python train.py --n_kv_head=1 --d_mlp=512 --activation="squared_relu" --bias="none" --extras=["capped logits"] --init_std_qkv=0.0442 --warmup_steps=59 --final_lr_fraction=0.0 --seq_len=1024
Each number is 128 + 24 x the weight over the matrix's rms, rounded and kept within 0 to 255. Layers, rows and columns count from 0. Numbers have three digits each.

# down: layer 2 MLP down (transposed), 512x128, rms 0.19, rows 449-501, columns 0-127
# up: layer 2 MLP up, 512x128, rms 0.214, rows 450-501, columns 0-127
down449:146156107119129125120097136120108124162135164141105153142099159146118167132153116090119087158077101125135079083135132174118109129122119145143125135091152096151120111116142194100167134081100156124158160125130144110125162077163115114139083124120114158174116153072113136142134115102160108129117125153107135109189134152119147104140144163140140109116154147138097144126100131149115133109134
up450:111124150113121147136114187084166145137088096132132128154128171133165132152122139168107116098116116123107134089121140111123169112135138128146115128106144118118127156137097162138114155079141116103145166136132130105135118127094120122137130113137136116136156114123112165130147147107100152112106092151135110146183158116132157125125109118124138140117149110099158098139131108106088139135111
down450:175177167129103159100086150118111179069102102116126136073150120141160132157110095094180142104109122124125065135096121147116148123093120165167178082116120102095105067129136155095167162088171091103131123108118132099105101083106201140092105101111160143137126140149141159091113123134144129087118110141123104139131091141089171128102131125163095107182093140134164165183092104171113187145118
up451:130133147119102133108105118096103132131143167100111151108095119151154085143110106119138129102148098137126155090152107176133118140117124189107115131112110150122108155120134143146101172124169144113120122157151109161106116112147152131159157145112119112120175132107144105123139088138088121125144154148119109130058158164104162109109163121116157141133127102142114126121134169112116125121156
down451:122142139165084138091158152141112125139122093099147108109086143107133106130113134106103108141118138126109102120126151124119149114128121127122159103120091119128116148141132109118139106135175108105170107153137171149112105129149175120121172179153129155115111121112127188152114173105094087097123132141159092103145129109154162107172135110156119066116121131100114133153110123101141139109124
up452:146112124145128136120111136133129119127125126130122143125132123134133125127117127125125125136117130121110138135116130141139122116134138139132121128115132127137098133139117127139118131115129131134126126129125126132138136124122122117135131127129133127115132136121161122130134118118122123143128110138112126132131123158113126112116141115136125115129129116114127139132141133125130108128122
down452:110124146119119118136110114125119128112095144127116127153124126127128129145120094119141164141119147120172124129140134123127160115129112105121128133124136117114118101130159160126124124126146116143122153143133131128129143135160102130128126104124123115139142139116131123109113120112111126147122133118140146125130124132134129140128120118118132120123105104134124122137130113120140134124138
up453:116106100164141143147094146100129147103084127165115166107127124128115093122172193119155161125119134114068128193142181087157111122102086118139108137159125153147088070110118102160141138128130154130125100110139150138132115158129078153150136150171110159119139104087117109155140135125078076110140109153111084160169123085162117092089108095098155150138095093145083100120165079135107178164148
down453:079142151085147142115098155174149190170097147126128110156149144103128116114141133066132157160110146129146098114113147083112143153120177122101126139159118135157151096152114083135118142113148126120134106210147137128158121139075131157122139142109151135137132064121088126075125115141126091114137161116128136123135118116108101134117100112162124134152056118120119129138143163132101139156170
up454:145156100186136143134115135158121116096093142121098136127120140127048100101122114134138117150100119137080119132163107144142136092115080141109095128106117164132103150141184116116103128131131151095090095113121147079207126111129096138122163133169128153088139107105103123156114148125124118126137132131148126122146143154145116151133147111134113120094124112156109163147131131091116151110129
down454:134134113093146125191121121117163140107130155120153095131091096175118170164117126145155148115141135170086064137120130134137153140152164137139127123118128132156115115088145186170174122135176094126120109123120116137167171089128162118150116097122116152122168133113121164108123064148125115092136139118105121166131174116130062170091068168160127134089127056134150113118138178130165199109154
up455:128150142113134133142146124122107130147132159148092129143115140108141135157104162137172109092132175110096144157137144132123122151104131091149107104134114132105128100149107134127157122139141089147142159112179116120105129116174119130149135110177158145105150152132107091160077124109131097151111138125170151155132134146135174077131119109128129124150129116115115122063118142111143138119134
down455:138085142094143136119140141160150134136136163142109151105164128136115111128129126147168128151083142141131116115085155149143089154157120097143144100137150155101110109167106110165110149103138123115094153134136135094103132130084137146135134102159122094140115176146149111170143056132111149131164114135125142124083060130148103093150134148115174128172127114131133095172144163136079138141130
up456:164098121159092134130129153071142117119089109096106156123132074148116115129175145125083132156146091127095117147149103163163141112075106117097201133097183151179130131136061121150083123104127169134094094128143147123131151090134122187115129095130127134142136139088147136112180089106209133187155097143159115117129137129127115111153148127156124092095117136129099100108100180138119107146125
down456:122102135112153088126126082129083096120103098101116116148096143103141094135106121131146106117091137128151162128124150107128110117083090169140121126141106113113115089077145140102130155114115130154083126116150120157132091158096117135141165091139163112139084139121143131123141121099134162157152122117141152165136135129097110143148103111121098120140112134152172112200157102140104138108150
up457:129145116158163137153127111131122115125151164137107170129115086149154115092145130132150153114135137135129137125129128137121106111146145122093128153109140114147116120162079120098110130120145132136149109099120152151152124149145109144147161125144088128148102130159159148140139096158119076132163148153087152134173117150157132123104130174106145102134117146116146154096142099142124129155117
down457:107172114111140132120130095148133109133123169127096077127125173116113152112133128144155113130124096151129113157119131114143152134114126108136119116109171143134111140134158136164142094094153097162120149124103083107147111152204130167089150151137124133128118126119093138091137078140123122180127116100116098133125099114118103145093141130182106138120124120176127120096120109155143091137147
up458:148108124168091138103159121136145152148124110116119128126137144130142164110103140151141108096125138141114075102097154165118165162148149144144184172134159115110114148138105101074102110132123109131146157113130152096127126117123149101148129159129114143164137134195125092145160119135148122156116102126142120108121116153120122176138109095134128104154130156131101156158114108111134149140110
down458:137101094114133109118099142128154116104121100118152170101168139114114079122138140130147140136095082170165105116097110137165078155119155090137125077142141133167109137102117133130135133092117133151129109100132120127119104121123146143176120157144085127109146121118096126126146115135150104131112106134166150176148138145102149118160099086093137106139156135122147107125132139117162130113139
up459:144119134134120153117124112105140135126126123122117133099126151109127142130132127113137108127156114133110127129111135133120118120132140110149116143118159116132121130106109119131122146152098129116126122117126147135126121121107086145117156173152121165143130170127128109118100133139120116129116115146115129150116188138154119100111118131134134172141132168072120139127139132145129089105149
down459:137141109100122101143162149129160088118106112144108144145133125121115122143109153169117125166127127153149125153157114147146149127143148101120122131134161142126118107141111161122143097106139091123198122180134118134150091125099108131103106135125115108161101110126095155102129111136150135130106173136132107121118114145135147145117118127123131126121128172098145145143144147122160121147141
up460:125156114154130143104137122097131139100169137102131088121129136146167144156126140125110119133124117145124120140118149134148121144160149117092082082101114154145136167129176112138127117131159140119151099119140106159082091154133111155157144142114127166137098160141134135087136126091097141143154125124131129064129148160121100133142124104109119125141175155079145149144131128144128125165149
down460:158128109152101126135118103136094175168080139146132119149119158136110119168086126125119169131103110112132094108125171151149090114119074127107163075128122120106117100132107133139128129145146147158161136137136126146126112101119140153119133120167131132148120139117142102085137166144124145106127152097120185123124133137145144085137096141116084150175129158145133102146108122137158162133122
up461:141126125146129114138147148115129107117123130145119130143122130126131107117112113139127127120125139128101129133137121132135138128129122134112121134112123117124124143133124117128122126133146126128116123135127131119119131116153117121133132128131125129129116130140115140126130127121116121124137128135133123117128124126123139131128118124125118121109132107137117146123131126126137121136117
down461:112148104143128110139106108118118125134129121145095119117129117097129173165144126104121082134142131106108128112121131099126154117129137145121143132129128097146115125124127147139130140126135163115135103131148128105153111153118161122123111142141139147135150128115145121111130139098130159140132112125127126149095130114119141131149142106148144146119126131115107149107142142117142134128127
up462:080123125119124163099171130212097151106094130065105121155081173124167113117146126147155094040127124027159164123175174153113180100070128179198194137121183092144045127194103149049115126130137079191105163181083127119115090101104125056113164098136112116164057135133123068166191101129099112145141093148088199161172109132189142141142053152120096110141163135050127113125102177049139085118089
down462:085099178167123127118079203126151168153158110146147068148129171067154092115111105144142120074123128145148158130130150143103188128134139123130134160142119136137139109146148106131146152157117141126171209106143201160072106146154091124131114178117107165119130167107111080125116104134118148086124132158134067132130092100137087115107168142162126187149070148046149152089138087129123136138105
up463:157138158160137109153128126145140128085121169115115131115121145149141153132131130137157116127129119122142126111119147168125103148081139118089093102154123150136112128118176113120140138129142152131119117151133110141123102124096103119139108119132114122125157126140127094101148109116102140130103137136116142126160144150118161119112139147112169100120141126106124125163084121135117121087137
down463:164146160157134123167093127140117146126114156102157155158082132140146130140169131131101120122148167132107102137098107116143116154130139117148097081135139100138130118107081149116130111111151144097162128145098116089155164150104130104152112136098132120104155101152117126172149131143104131114111156096112119143112148153108112140121123155100128132131140112167132102106109161167085150115133
up464:124165132128137166136133124128116132094139140108137168130125152148165129121119124119114109095117161108131155144134151101130117118117090121127171112122121094150121099114133111140153120160126109136116118110124135108138136135115105089171165133136072100149192114119153136159129119108114159127133135120103131140152096139132115134081106128121139116155142141089153150117127113103129132139090
down464:091141134155124130109141128132112119198130160121125125125115124132093127154103172142123131093126134090164111143143150130090093135119111070133165102152129173133125142092123155156107123116153113160091195120114142132135174107098110138117141111134144139127141167100158100145119148102122135168145124127111134144119137138090096124156122125130083177196129088156169177128144132120163115117163
up465:084146123142161179119121133074164205095124115121110104054127135081173088101088074149120126107116074126128167139102083140131122154138137104163123072137133105156124150143171106104067138111113209063134136151154182138174103126135138087138175102161150161130150212131136088107146138144165149112121147112092169148159139104118122187138087172131133148106091076061081074155148151133089095150175
down465:105117186086152085101087128101124108100118153081169135141132120082138158182152134083102162109131135112065182102153118095106143158146156150152149161100161112120133141129060159111099129174127120149128138122104116144130170123111126083139122103124067122137163118169104147122132162127118123101163182103108146157141146101122057068145121155122115154115082109153155116108132128147172151170114
up466:168155114122175155131079125074188090107139109039099168067165170115105163182181111115124157144103128146112170079115102098164069078162133084165141132112128112115138134119144103170049125160111095156123125127099130200163169100177127144140168106130150124152158095177229144117091101144110172160111124164138121122110179120099089130122094107112100141122075163109106192144120140121130110153088
down466:120166163103144154125124115118114165169162147170114072142137099146109087109128189161132133146120106076152131085139181079119146142150130144147114097115084106105127131142153121125102098186161124091108114146158126159194163200125157178128115104108181083092112100143142156112114173164134110097139186141081125101130135116115110174135113188159139107164182115155098149109164147093134133094147
up467:124116117174121117148168098070112141107176126149123120080160145108160158126121163113098068076126124124103119088148137104148172112118133110168094136166129170117111102116100117166133072133121148129131132123104115152102110121144088136157142180093118152134140110149133192129129136119078144104138059146144096127097119115145097129098150117124145144097113123114118127113138150106099123146071
down467:129120165153144089120092113109117149149086081153067121190114123140178133169156135140136127113133113131153147088177127117130110144105101104134149127196138110130100108142118122125107102145144152117105126111124135133123096138116136126117099097108144152142106066145097114135130102131149143081129139113157124145075141128135116109119118152115134129113164144189159129112136105095116135152091
up468:124129125133128135134129145120140130127129120129116132126123132120133133128112117130123143125124114137118121130134130128129124141133126129127126125126147129122135139122132118134108136140120139127127122137131136140135137139152125126139133120126126136128126133111139128124131122124126138131132121139126121133131123140141138136114140121132129128121139123126129120128151134129117126138122
down468:133153119120111134106131130128112111120119138128133126134118121145117149129131129125112114120127151127123141129127119121130125140106130106130121126140115135122134137130144106111127144131136115123123130120147118135135136127126134146134111126131122127108136134143121118122145148132151136127134133134123113146136133127126150129125139121123114115159154132133145140146120105128131131124149
up469:120143116122138144122108138122124123131140141117119132111154155124107120104118141116122127128116132130135141132153112112134151139113170139114095136126123141126126118132098112120127129129139112140126136156115138148142134120158122130149112138148110141125148113156119094145159120130149135148126098135124131146146154124112145126122141134132126144141143130110132154143145117130152145155123
down469:142136077118103131162176129104107113097145122121116110124128102138147122148122102088119109128133124101132099105098149158091136151148079125116143114098128125132146118146122140120095101162111124106151162105158125123112141134144097132095121107161127115112124105112126143151142135132113096124133131128115131124115137120154139130120107128147112119122113160149153123103110127089141107102138
up470:108107146145135124104130141130139129127144154135119123122134115125134111125113127132130140142148121147136129122121131132126126138155158100124114143128134105109129139117119117123125123121166156132137112135140110088137143134135119119121161144136131131116123147142111130128121121123129139138104094127142114110145143101131115102115115102140118135112115118101119122136142132128129123099121
down470:160131144124147133176131128105115133144117080152119128119115134137127117104119117109135117130104137100135130134129145116108135153122135106141171183132099128136146125111146122123122112143146131102137134085139127131149136109141144141136130143132156123150134132130114097145161117128125126135105116128181096111162155109121147160123127139113141153128113143152130114143146114106140130114142
up471:111126132164141117109131072127143150096112130110158125125105094113111151127105147145147140090149140079117119142138110157125132129135147128104133151144128121141142126083141101114135160164140120141137133128149117132076110120133127106155094106158171143154145178117100152120130088123144110157145091119120141136148111115104156163109117105170084110156130104144097129122125101136108165143129
down471:175138134075106166116076130152108076107147083136144155134101192138142126161139148098175168143108171161131120081091126133180122102113114119122136137127131096093134135126140154127134115120138165115097122121091109121158116110146169165131170161109126105109123085125150100116094135104108109121124142097120109183119153127136107153121119124124119121120118157117145148090162146119159130119143
up472:121149113153131134110150107181107144153137126127066159072088136114122127130152119114130102138181113103135141160187161134170078099159116136108151121117121131136100150099170151110128117127127129131085123150099126102112129083114098132083118130148133112143128160124118134161123174125124104090110134113152149159171150157128152094095159129149118106135134135137135123113153149165086127144119
down472:154083116128161162149130145086116171160090122130138142109154166152076157134121106123129087108114132126135135090106111101123153127119136103142154144155136136160118102124079092108083115180118082103123137131108116118139115125114135079161137148074140157151141158116102111117092146148107114149113163110122119151121087148152112078156104129110176130183075142176123129132121143097130121129131
up473:095145105121129140133148174095119097117138190172178129109161155134111153114069114110154171115111132136079127127088160151093152171138115150109099167142174109134110108114109141134124130123121127135173111145104108097151134139142152149139168120156109152126114153164094148158150104115162117120126123133121143156101187098142100131133103085079162105137127190111099093115127130127118155119128
down473:138153111148111174162116130167086145137146093147126127151076135129162106125139148071155125125153137131156164091101108073159088143129136140139143134102122179114101114193102147119132081176154105144110120098157168177105150154141116094094117105137113142127113085118154141130121153123119114159091138111124139119165118124107158113111136105084189128143125106099122154140105089111108090111114
up474:114086101120089128128103136120123104144152131123117113133124129088106150135117110155117141098110127140122131168153140144151135119100130137104138161103130135153145157113156120146115161118100145149142132143127073147117112137132132153132131130101138086136121114091124132093161133142163136129125117136104128119103135123110163127134135147165126118147143127119113131124151114142123124135121
down474:163110117069122113120130122109123121124095105120156138093151125119141132117132132129141165134137102103176111148134107131145096151157097134129130098145131149153125112154121134160129157147127093102043139142098117089093132134118157104107100102100147142094134107126109137155092143132118116164105078093154121120119114105157137153145139157163137115104164103128155134088123124133162152139141
up475:142131145126121107123141120105129119126099146099117151129153135136102155151131108117145125127128103101109144167146114134120142122082155169144163124146099114119115139134100119100135109117123123139141108146112120096120137141140104133134137131148123129108119100133107114139125135149145145142123147112123123149139175143164114094131140129124121124122136113115110153147097148133118086122112
down475:133092157142140181164133095120119094110119118116087118162107146104130149118150131146144095137142162133142105114177124119089147133114105171138142168175155105166136121140109117143120095161093124148130134120161099122161139112122115106148104174079098102084119122135106135163130146178164096158132159100143193150123105124128107136131125127154144138143165130092162130145142166115109137124126
up476:132099131145146130132105154125135139135111142132117110136110122102129150123144130119146124135149098144117132133143148160132127111137110125114133135140089116131151111132106132114134103133134122117129166091145133131121112157129136109136123160115114119125127137129112128122147156133099140091143099106117141114178148124133157158109135127138117141135130141126147164133143091142092141148113
down476:111134147132140138151134136120149173076150133157130123142123097112136124140104120141113124129126139187093142148151142145107137096110104145152144103134106117155092166157113141122124096141109139118107142157128087156132112127135138128159166119147136108135141149126122124131131112119117133104125115108131122160084098134114111131137168148123110174125122102151127094120114130152126148131108
up477:142197152123116129154110136170107122112131159147132121115108159129134127100134128072123124150130114076145112155175146109140123180136147130120160103135112074141139113150167100103159089100131111103120139090138140142085127148149127166139094133088121133175139145121126147129096167101113123089114161128130121131137148172144164171107138107154157110119146159126116186159102147108128075146134
down477:100088102149150126157105126099157115135130106155120143170096133103110090137106162106137119127141121159135128156093160110092125152145144084172108169115138136188113117125101090100136093101117154092135116164105131148113119141116153128071089136134150121144132111106145126181134125193148138133082109133102131075153088130163112109161157114103143142156140187124131191132109086126086122065135
up478:110109106103113078131122066101181077154178179112139128153154155094100067107173133097152164137089155107098156122114102097102091172150150120139216151161125171146123127146115188183140115125093122130175143142082157108128154093157105155140133173080154088082175110173117119143074117110152072115115102170116081130155132096106115079091123100179146112122110092151100069106120135147107134175107
down478:144134118152117107126109118162102137144141101109104146094161107144112131100110135166145105134190104176087077142104152145126174113105153102157082101161156163091120132100103141126137116089130116149121117108100150111112139123103145127140107160086133138159096110109161153085161097120157105075101177121126166112082151132129152157068161141116090103107137172179131136149124151119117122129146
up479:136106143157132110107140131129136120146130145119106135102109124125116126113161120114144121132115129155114137103119171126128108100133102137112138123131104112133121170098137115140118146149126131114137113093120091117108091125124112130120095134128121129164130141120125141113122102134103144131144118118125129139113156120108144129141104111112138121141143103126128139107131119122140133102118
down479:106133141141094133104119127133161153104115127172143125108114112157121137121128109119091163132143126132136193131136125110087150097102177136131081122124118120111128143107167106137144129100114171122131109138118146124093117175117126133138110091127127089111109127114115151164132123127142091156126127101134155150117144128138118139127087150165127133091100167167128120093124081129148140181130
up480:151135120147090153130117117114125198142173134140107145150120121115102137142156152152155133083158091162091141168117111138072171143122147140096112143097101111194118123114113118088134148124134098116134127115134118095105157103132143096131118119151094107155171081116120129148147106189132135120147146127146134125149118111113109129124156123108144121123150158097150164121101109102134127121111
down480:160127157145169099072141119090074122095098092125092125107165151121151126097137164139092216149126127170119134099170112120150112118114122142126112081129172121128156105130135129137104117117120105165163099151118103099174123112189128083088171146196149133149118118133091126163099132143123101114104135160127139146128114153117132137104090137133164141120128086141157094114130151131136147121147
up481:154135139170161120133134129166146146082094148118129096077096117102115105144092111131148132145171102132107118143146135136129127134094123092140124171106126154121085143132155132159150146149130156132131111138142134102131131135133108087107141117158143161162120112144112113151116119076171139135157132138167149075167115117145101120144156132130126145118119093129137127106135111103082184143096
down481:104166138142154076094141127147144140127092129118110122092131147168133172119096089089144141155136133134128117116121061111161171092168119101107102135152157122141117120137145129095104150105140104127167151115133141123119193105106144094137126140131159146181154154084135122138142122125145110113150103142131176150126146164161082116155139191097080135114124109116187121112113206124117113136107
up482:153088185070109165074110121122114098132102116143141078118088130121149135139120113150097131187138114164115155116174132122116090125139146115123129172137125122128115176135134151105114119113151162126138139118107151114184122092150138147115140143094182187108124121169118111163140122104147108089103093151116116149160159172110103060152129097082131112121116130148163106139150095134102134135144
down482:127112141108110141123134165146095142114120107122130086147137143120161178127149097153141139153147171127117143124106149143178102091139134167137121139082114107120154154142133153112123108162206150106106166109106065122130129153213121163095123139075146138051136056136143134085064168150134118080135152127132117104066134152183095129147119139131120091152119149116187148145127132161125101178166
up483:126133097120160139132123144138164115138109136133121102124197142129102122134111109144159159131081110087116118114133171102149141125140155068131129124163129122132126105096201108127130108083142145137115186109178138115191156091160114111179118150128103146134136124127113106172132137120088109184127118153142165158111119105143074107134079124108143138142085124129110111168146067132093167172089
down483:128120120117106167125124078105114109174119131123107155139095141139178151126122145082120132147119146089145175147101111120099118126150150104121110159099148096119172135147128103135140117148142079120148077122104098120110161120077143115089134120166149120116147119141139148119161134178112148133145149136128155127123072101128130152158124137158151116113127133095115097100110150117126073127173
up484:142137130156118175121112128107108094134106072123156134104088137090121137162129098130114074159120137116133154129139138151134124143079155125121118130103109152159149110120130153148116141139141164162150113106140136142145131125145117149093085106144126145122155127138122137106133129161139125128148091133104117105132111137129137133105116099133099143137126144098118134150131170148140152130089
down484:132173079098143082112131150157090109119116154123113126106140136105143133151112104127154051121144115134173094153150118127118092138158120118101103129175120144137155108118125123114132168131124126100156120153143118169102133155128152124094162126132155146119122151148093122130105119219152163097125102118095113089138131123135156136117148132158153160128150092157087161160136111145116120103094
up485:139153137110093090108110122123102131112109105113141156137160133103138076148108100102116105170136118100144125140154115138148107142107141153119155124118146147137108163129145132136094137110048122141133146147081150188142127111148057115119119117109133120162115119151138102091151111106113133128140121153116151148139111139119122126104119079176161131096102099105122149166111148150165125137143
down485:087115115102163139131127110096110107126082155153130092093091179128090131110100126153106124138101091091139125118070157118091155134154093112154104126116103151135147134075141111089150085088105103135144127127177144138119108121122112121140122130132177168122124138129138111142173120153089191138112164119115096118104149156124103164163109092145143140149103124152117143088116167074123109078099
up486:135113123172110146100107184094149127137122108106126075049184061134061157124126131092148105122121106111155124099121123158122114160168157116143089159194172156119117129100069121157075136118139134174145092138167126138171189125176126155191159125132160128089112125154095146112111107117134098108092076187179130141109127121129140187126131119090127128126094146138160122139137119122113117176144
down486:096131104126109142094127098140143140159129120141134122102127123102104135105091189142122138121177113141129146109120125124138160107124108140149149137133123114076135135158134165153163125133148142132179139108092131132098081128098112168110127150089107103135120122073118155161152083143097122176174188138080105138148122151128124148103091112154062165136124124147131107127175138134089141143089
up487:132103153175102099174116143070144058110127119145109157195116092129191091115135160172112121150123111104091116178133133126130139149117150077098154165131115137153108070171156092165147134151108145105058127177198138110167105080110096121124120098104113163120174125124132114156157142120190119152140103123186124132107115133155165088072189120099113125121162085097146124137068097139073120106129
down487:126117117091125138128117121147101124108147130091121153153142119141094082160099107139099132099057151173148129126115150115149117087138131170097129098148107125093181119120093131124142094128117173150076149155092114143116136089091111119094130096116110106141124143106106121117144085138137103141100164058131146121148119153133073114139103170131099105133160131187146092183120136166118132144194
up488:109111111130136147122129086123112119107144126105126167121112132107156118148109102140078132125098122158117130088168163130123115153111117134162122117155167131139123155137139130159113105111122152108141103123100144171118125135155088129123149091061122159154153128095097128120099114128119134110132152157104137143086135148117162153095121122121155134171138130130083173125142138100149110107144
down488:115154132167089109143168135180148126140116116135114136193139126155136138106144169118154165101151109174123128120119105140141144159116125148159124134123149130087112115186092121121138138134135095107111116157167140117147128159123138111094118148159107104137117120130142149118136144137118104139135111098163125099116136125131112100161139124150123112146129144082147123113128113108132127148150
up489:088152135100150148112168158117159103201124149087134122070170109132108120090125129121075139124057103137121157155116160140103124145119136159091144126107116095133138080128128139148130141130127147110140105120182125126088149095160118144178114142192101159098162116148177111140122138130111129145135115107103072143156170149107117105134105081145108118142112140150120107095104160133161173079123
down489:136120123121131157104097124142112144143136161113065164144104110149111143149102149080140145182076190120153109111151106118138141134144141141151138158140163108050135116146128131127141126136140131095140103117155116113105113134116114095171102105088179147135156114138129119150145128146173107103162188159133120162103058125131091118140135127124117137099117119084105180143142152175155086100124
up490:133145154126120124117119138145135161163123171111126156143155127100123121148108121109125122109115173124132151107123121138141129156124122101113128155113121128137117111090148094139085140128103140146160134153149111159124140106117164137129118123113131118148097118130113107145127107067126153150145144116133149158147132122157146124156112145127137135121134101097170155151094153124136096126112
down490:160123160132121121141110138133104140136102144123149134126124097134129118128172114124102144128119129113129115124131181141134169128111144122132121122164143134123137129138132121108148112100156084114117128111124103159137062134147115105114148088124129128107114126130155149148146124142147137121147155141128105105106113099162148122136125134120105096159097138135130133096164115131119131133130
up491:150166128154124136089172102104102125174121147083085143104092131111113073170142150119154141124123128128109119140113121130138075115141124118112125131171098137173079099135107149203100152082121121171145157098163102142091134127145129109109109111169098138098125119129165098116092123071118144134151108136114150151146087151113146108100169092116088055082129112153153145056148155131105142114083
down491:089091114080092101163160129121140072174142132110114101120136118115122128141127141115093114150124125131071111125079177105156132158151109126192111075077128138138158094176103130093111130103096139087115108095154153139145131164093158084125116115170163134118107155098140120164199097116105096167115175151159163082090175129142083136130145128107155159188122123111133129137132113132162098082144
up492:083121133126153116128146128169138160112122147114117143131138145137095114145121119127137098141116132111149134125176098156118110121084110112090160137155120145113132172086148128146104122112110142110096132182093101138096148127103109119139102096117107072152127167128133118144123143104127121107124135140137124115141131129139144098106148139138135122131124156151110159111116153125132123134123
down492:152101110108150126160097146095115140106173100095119146104148152154143181089125113171148110119120093106158117098111131112153139146144146146125137098147146131112160109173124140134137139126155129148132163135148151125150126107136126109095143145120131133105130151147130156130111120107195135158131147129136151122102144133166155131117175129099137126131137140165154137156167149153135153123119
up493:140134129150125126143131134121129132134128140119125129135112127123151113124100128140141100135132127128127137130108128134120132115116123126112142142113140141133116132110115118132126112128120122125122138126132128141140134131142146127130124134119120133138135152158147128144127122108138128128155119152123126153121123143114127138136118126103131133118130124127133143136143108127111128143121
down493:128129142116123121113108157105137140137102115133150133149130147127109158119127132111107151112126101128101144132140124117121143160138118114130128131128116120124136108151113111131133153136139134125131124124123146128119117101131114132132134131146143147137113137140121145142118147140120108113122103099131126105152128129131151108115113108106120155144109109151122090121119148128127149122134
up494:162104127146149134087128089117115149126147119123089096135110148154156107153138103150148146146193103143126114100147106097129080177104123127116154152129102134120139128128114103166151116130107080125148156107108139150110143167162117104175124112161137113114120143150176134145129115106134130129143108107105093120161135167112117117116129104131110131100110108141121140120141108132091111176142
down494:126137153134179130147124151111109162092115144140130166112124097131133159099112147115137099166118171140118102086170131127114082084125131112158121156136124115128101109154101137136148128118114087134118128103127160118160115104128100133139155098126169118144135070087145074131144126135141109128127134115109104097146117127109098119133130110146136099099162112124124098128121112104132122093130
up495:135113175124124124092162138130133123097151115141065103107138141135087101140189146118097181100125144148138098131153113091109086130142152124101162166147169145128096150084162113144088127129168147180113128173073113138098149142135079139094149176167123160069085108124153169093131160132092139091154117175114082182170130095172125087144107110147193100106104088109120116179115109118133151157074
down495:157112097156122092159126129154141154123132110164115127138137128166081107090135092147139080060111115152131148112129104128128162159106122164105104124136131115192123069148129157141138168157115120089053150120180138097155129180136119098108112098065131122162126132149114120116108128132133141132115052107170152117118151133100089111158167149123148112102130103109111114145127145124137119085098
up496:136168125157115141154144142070142158137147135165159123110133109115126117128144110104135166124153090130088165103124123173086130123114127140065132143140132129127095113094110119148124098138114085154141132134105166131114110137165105150105129115149106139130133117140156115127128125132129110113178108164093136117159109140127109160114090140160113124118145100152177144128163141150139149118149
down496:097154112104166150171145131164114161084158100151113144134151075130168120106113136145112104112141116085129074136111103162146140114102129079138153098141115135124103117113134146148153152154125134105122131139143127105169119101079109109133144119114082167147107128118131143088111142126144125155142101104144152167168129146106163134149124170115139136157165098162135095116150148156182135141120
up497:160090072113141185121114132133141124146128124133187124107168122159188135152107145154102133196156143103089174104161102128133150152139100118104123148104084097137139114126146087145163126074172122127156136082084094068158104106125140111124123109135116080107164114117164151106134135144156127144148184115123124139149158115110144091142126090095166102102126154073190130133156120166119167153113
down497:111140170168131095066118112104103129109064137162087114141164090084108134110143105135104103115114119128109125106147132133162102166124163149181128077135148130142077125149140137132159128149179133158088153119170141136108080132109180134171138140105138147137103110124120146114098085122121149094135112133108093149105120142110105116112094157096108120135130189171150139137131108123120150126104
up498:120127132128136137126124127125121135094140135136136112116123129097125122183128122110151129105139134115115136149124138106147160134087142113128108126128136147128138126132156144094096120121107124099130120109139129123111127104141106120113144123145152137146152107094101112126135135105130102140134143146122101129144150098094162137103137134132106129106159112162121120088144122143114127135155
down498:167134132137075116133098115131154129129103158112125150100118160171124145114129121122136130128097140110156108132127145098126141124136103129151094095122128102130126141116141126108137119117144122116118081147140139057130156131141145128117103132122154107163127098120118142138142128147146153095140103138106147116138112098130104179103161141098112113158109153099123097142144106115087117140117
up499:187112118159121168116103154116164116110109117126138114126128145140121146105157168113097064161159093116115143094092131148170118081114124130150121172116116109110168115143147118114136124169140143086115155116154160129115087113098155082172141122087113094092059123139122167138129114117107129154122135164076138160160176110128168131112136121143108135133123184111122137173115098095178150137092
down499:104152170135188096168119090114096100131132095154146127101132082133192164125156097116111139166090177159068151084103098130108120117147146189143153139120108125095121067127149131162147106126149136169127126100146127122158078125117092147109119132096134143115118143135102147120155140165128137131090113126155103112120144135094102100104125163109155105178094128168166136177124146181167109124121
up500:154154155102105109175106135130181162154110149111088150144146111113107114137096143143099105143133105102171188158146109101110097150132153131128133099147128111135147122132145092153164139123133152147150147177101116146108162102139101107164125145162078150154140109105111124116122148094141144126090113131111123132149147138181131092124124103133148127091123129096133105155124089074091151194124
down500:090102118139137109117108116114154111135108126168113132081116098133123114133132127073160127136123108172108144131121159180088138125178140151135141134156101072105143093144128187150120139128152132092097176182178062156157118148113151167120129142107102116154131155103104128137155141119117114139119139102127135155095132155141123086149184121148125089109140122106106130115141131184120143142122
up501:147087142123128140118143142124096125161127151132137084117136126130126126107068089133120107144132117115162122120115129132057100127104117151119086144174156159149134165098118129136064137166148113141145116115111134145187125166147143089153121173150159133127105106154141122102174143095126160143127102126121131164126165121123137109130098065143144100152127145052136079145143110118110146146130
down501:124121140140174086161133133097139101104122092140165108130141130142120105141074120090103166113132115129112090180089142167145115115133122140139105184127109140126141158140147138120108100140123158095119122111122130094116163150069075116111101156144103127093128141158097163129118152147148139165158118115131114102116129133145148147144124138134113111102122133144118132106138116137144115118125